{"num_hidden_layers": 8, "hidden_size": 384, "num_attention_heads": 6, "num_key_value_heads": 6, "head_dim": 64, "intermediate_size": 1536, "vocab_size": 31717, "hidden_act": "swiglu", "norm": "rmsnorm", "norm_place": "out", "norm_eps": 1e-05, "positions": "rope", "rope_theta": 10000.0, "rope_fraction": 1.0, "qk_norm": true, "attn_scale": 0.125, "bias": "none", "tie_word_embeddings": false, "parallel_block": false, "init": "normal", "init_std_qkv": 0.0344, "init_std_o": 0.00861, "init_std_up": 0.0344, "init_std_down": 0.00861, "optimizer": "soap_variant", "learning_rate": 0.00374, "beta1": 0.95, "beta2": 0.95, "weight_decay": 0.054, "lr_head": 0.00555, "warmup_steps": 99, "schedule": "wsd", "decay_fraction": 0.79, "decay_shape": "sqrt", "final_lr_fraction": 0.1, "batch_tokens": 65536, "max_seq_len": 384, "doc_mask": true, "z_loss": 1e-05, "train_tokens": 281600000, "max_steps": 4297, "dataset": "wikipedia_en"}
Each number is 128 + 32 x the weight over its row's rms, rounded and kept within 0 to 255. Layers, rows and columns count from 0. Numbers have three digits each. The size before them is the row's rms in percent of the matrix's.

# layer 2 attention value, 384x384, rms 0.117, rows 245-255, columns 288-383
094:051160208180157121114133123176115112118165095078188179135166141136116151069100168127095125076180086164114103106089106135020146133186116136099125149170086132187106072111138161099115080079146155108170143042160098064118109119199133089168075106172184092165155094070080062153153146114064115108
092:117112089102145156116146156108153131104169153131172212154166116159129080087128124135167148110140147149148116111112122088114151145126101096130114095087096103114127087147123067165123156096128179115093152189158163166124151104164123144100149087155120107092149149132113155113185084140140135093
095:146096166141099144077127115146162160156070149112058131084080133098107166027124092090159128125136086120058133185117082125097150100117196121139180113129116120105120110137128159105126143093138078073184115130100133160114097113118138072162168099110134135090165135151085118128170185209153079112
091:138152146156114200111122159095085156155070113119106090116118126108121096116143164072167169097106131136177233150152082123134137118179133122185158138186117149127148182142134123127127139079147113096105154117093200135189125105120147170108148109063166179151117109180160058125156088157088162126
100:114212176154118132133139216138118163093080115093160076101107138170166123107171215168113130085129134143139125115177135176177108126149122145095175162063128186078099114078129096138153126112149069157094100144145131054128058139113133095078126107142126070156136088129099115129132142163125077151
097:127166067141189197146118077108090132054093125079157124112167078151128071124128150168142152148103159108072186119095114140098124127115096106140140178084148182066188105136155096187142171189111096112107123168137145152118115139133103135118128120120123209132076193153166108086114125112131170156
098:155125077159194113122132103126165152164186114161121129152142124115153092169130149079115116182148123197086177039178144177117107177154176076107120129135078183120108116150139075126159130166092119073153159139136133117125105086164099171130103039145139168138119146124152157150182092066105136110
092:112096152113154149130069142127136172100130182116103133082159125093146120057164096143154143153131102117074153126157160076152143119100156139171113111104126047160137110121103078113143135094036146065164115145109158163172162100123176119210124187175159134131113148135096110157166104157121175156
099:083118179096119116160149105119085128153094078143131112139096136151122194079121149117100150170146195137131086111099124113098111153103075096147136166126093086090130081146140142100130157121143118123151096125134155106083085138162153157125079117114187071165121168136161117172159126133164162071
094:105134180124145129083073074181136141124166173147134162141116084169145083132117100121095194118153161141117123102116148092129103136137110118095116111158128051207148118088100113112132123185153140170149100083153105153115143098185142154166087106144162094139061179121127146153131081131118124136
099:103121121098158122165112124135069106096151178161151152138096149167157157146147173154149103118109201180146126185111097151127103137103054112133091135115096140155097129128137141120092126144164127085106138134102151162100181115174106134106146150118139154160171172109083087157177140091115084133
# layer 2 attention output (transposed), 384x384, rms 0.114, rows 245-255, columns 288-383
098:136106126174128106117155130123168137138110104104161131104169160094118129137130144067121136103132123140174111082105097152111073147145148179159117112142106168127066100144171125162119154178129092103153160122059151082060174143107144135114087187129165090067156114155176113138101174142098101095
097:173135056111171065131090056095129137099076146142151091166115128134196088065068135166080089111051145114114118156148128096140197119161097140150108102159073066107124137148163131129143079167149095082103100119097236173078122144135104114160191132162127135107103177141136125136068126091154149157
104:166152109106108111152178153117109087114174104113148172161128154154171152146126115086136154141132150120173150114145172104166134127134074085101096113152140141159114117137146127162094125132134182111132108124108116123177088093143138160200123064205131134109089096126125153090150114120178110133
093:111089123190117113174104147143109121082168112105067119130125115104095072173115145110157107089135129131092188121109119131167166095159144162166098130131126165129170151165141120166115061122100152160144107156130138085093100061064111140136099159139132152114100108139106122134202195078182118138
101:129058121117157095162103111125130146167114119125179104108121118128078130134165110111142181147122090099134114040107195081065078118154139087158098140147108188124150104150088131152125111098129137120123152100147148115128111046113143131103145106093105116139169170122104151152135173154083132060
102:138136062084107105131160173182150110087124104137072133112109117112069136109116140148084131099115156137107131093120086086110152103104107121197165132096143082105124126182131196163154077086144175126141156170183179127149170130136077124097164139143101186127113108143094098126166103106109140108
108:175141135077137128139144139114057137156142106155113141157149111090130162066062159169120122118137141137111129092132088090066104129115163122152173085115126141063098102098150149092177153133069091187094106110097116118145126178158139160123049103135133124068206077125179162102187173125123127119
086:099123133145084172113130107040146139141113072135104178126094117155121114124126086142148141176129150141115116115154119131091167149092118081194138107075089143170132197108072117124144113138136163121085080097122148132185061130114094111087036085139106146110098157129110134063114145126084153121
100:167114074026188129148145098176073128121122102216066149156149091120128060060124100150098176084158119118111106131148114163171129106147127125139133156153147157132136134170076167084136153099166112108107080103171120086116113092096185150109131204121109172145084124144149068152110108184124129141
098:129164117137125130113159109157097130118161110143134115084112106173094124112157157115121157035169116126141102122115116119108168133145115143090167112127122134149053141149117162175162199126196070167097126139102148068099113175151187120144143121181149101088148187132136125140134163098059135139
097:053155122171112165137087085125129148114157126094129155122083104092133131128158103133136221079141067181156132135091137074070101111133139114088147197174161133154137141093136116119146177105162165115194130150110143106120151145128118132144107104161121085098079153164100125188095160093109184113
# layer 2 attention query, 384x384, rms 0.119, rows 256-259, columns 288-383
092:121124092155095128120111104110131164190100133120055176145101151145160146146133162148144159160153147156185130105149089156073088179131132214080154141104117146166104144124080180122138135143100164074180117123063135109101082130163146145142128139134170180118153135187111152156130131119162107067
094:155092147165143099163196101124089160093138095115151110168076108174185116168106121078156120098092141179093135136177161137178149132128153127051204135150096098099109138110125158088144189114096113165143116088068128128109115151105101084091112160134068158108116107130109036130127125133148160101
099:125138131178158147109142135125173101154074141121094145159168129148143168050148126118161088094213141160189118132128110127129109174126067163102153152128092171104105138136077154140151114139096156090182107163138128142091103153163144100136132073119128174140140121155120130130164138166128105131
090:177154138134106135152202114118117087096085110141179148192088140146128135134158127111153183114188154130154119167087123145160136119099205057190206131091164084064113116127162163159163172101085118178125126113177145093102116122093123141145134185160098143137079127120102056147131127123144112138
# layer 2 attention key, 384x384, rms 0.108, rows 256-258, columns 288-383
108:124127081135108159105148157111130124182079169070139065095166112127158071088104133146098101145170111181093083162135131112048147109122090096185149125095177103155120148099103133109154152094165067094112128107153104094143201166133107133090114128134144097116127073135101096108127096103170084115
099:190147105124116162134092144054112138152114086173103202173120127151145117180106127110172167111145129165126172141120144150133131190133123115136070141094098155165146137127144087125204091108170135108112136163183110121158093142149095104149158112138132180115156092169115141151123121067145133165
105:160130119086114179096124120117139143142097159154136149137130106155167125111111138137162135121179100123091103168148124183110130177134125107112109139136141162161144175124116159085100076102196149111161142119130131121146067192131110142098147136157160146124128089156088177156115112070138136142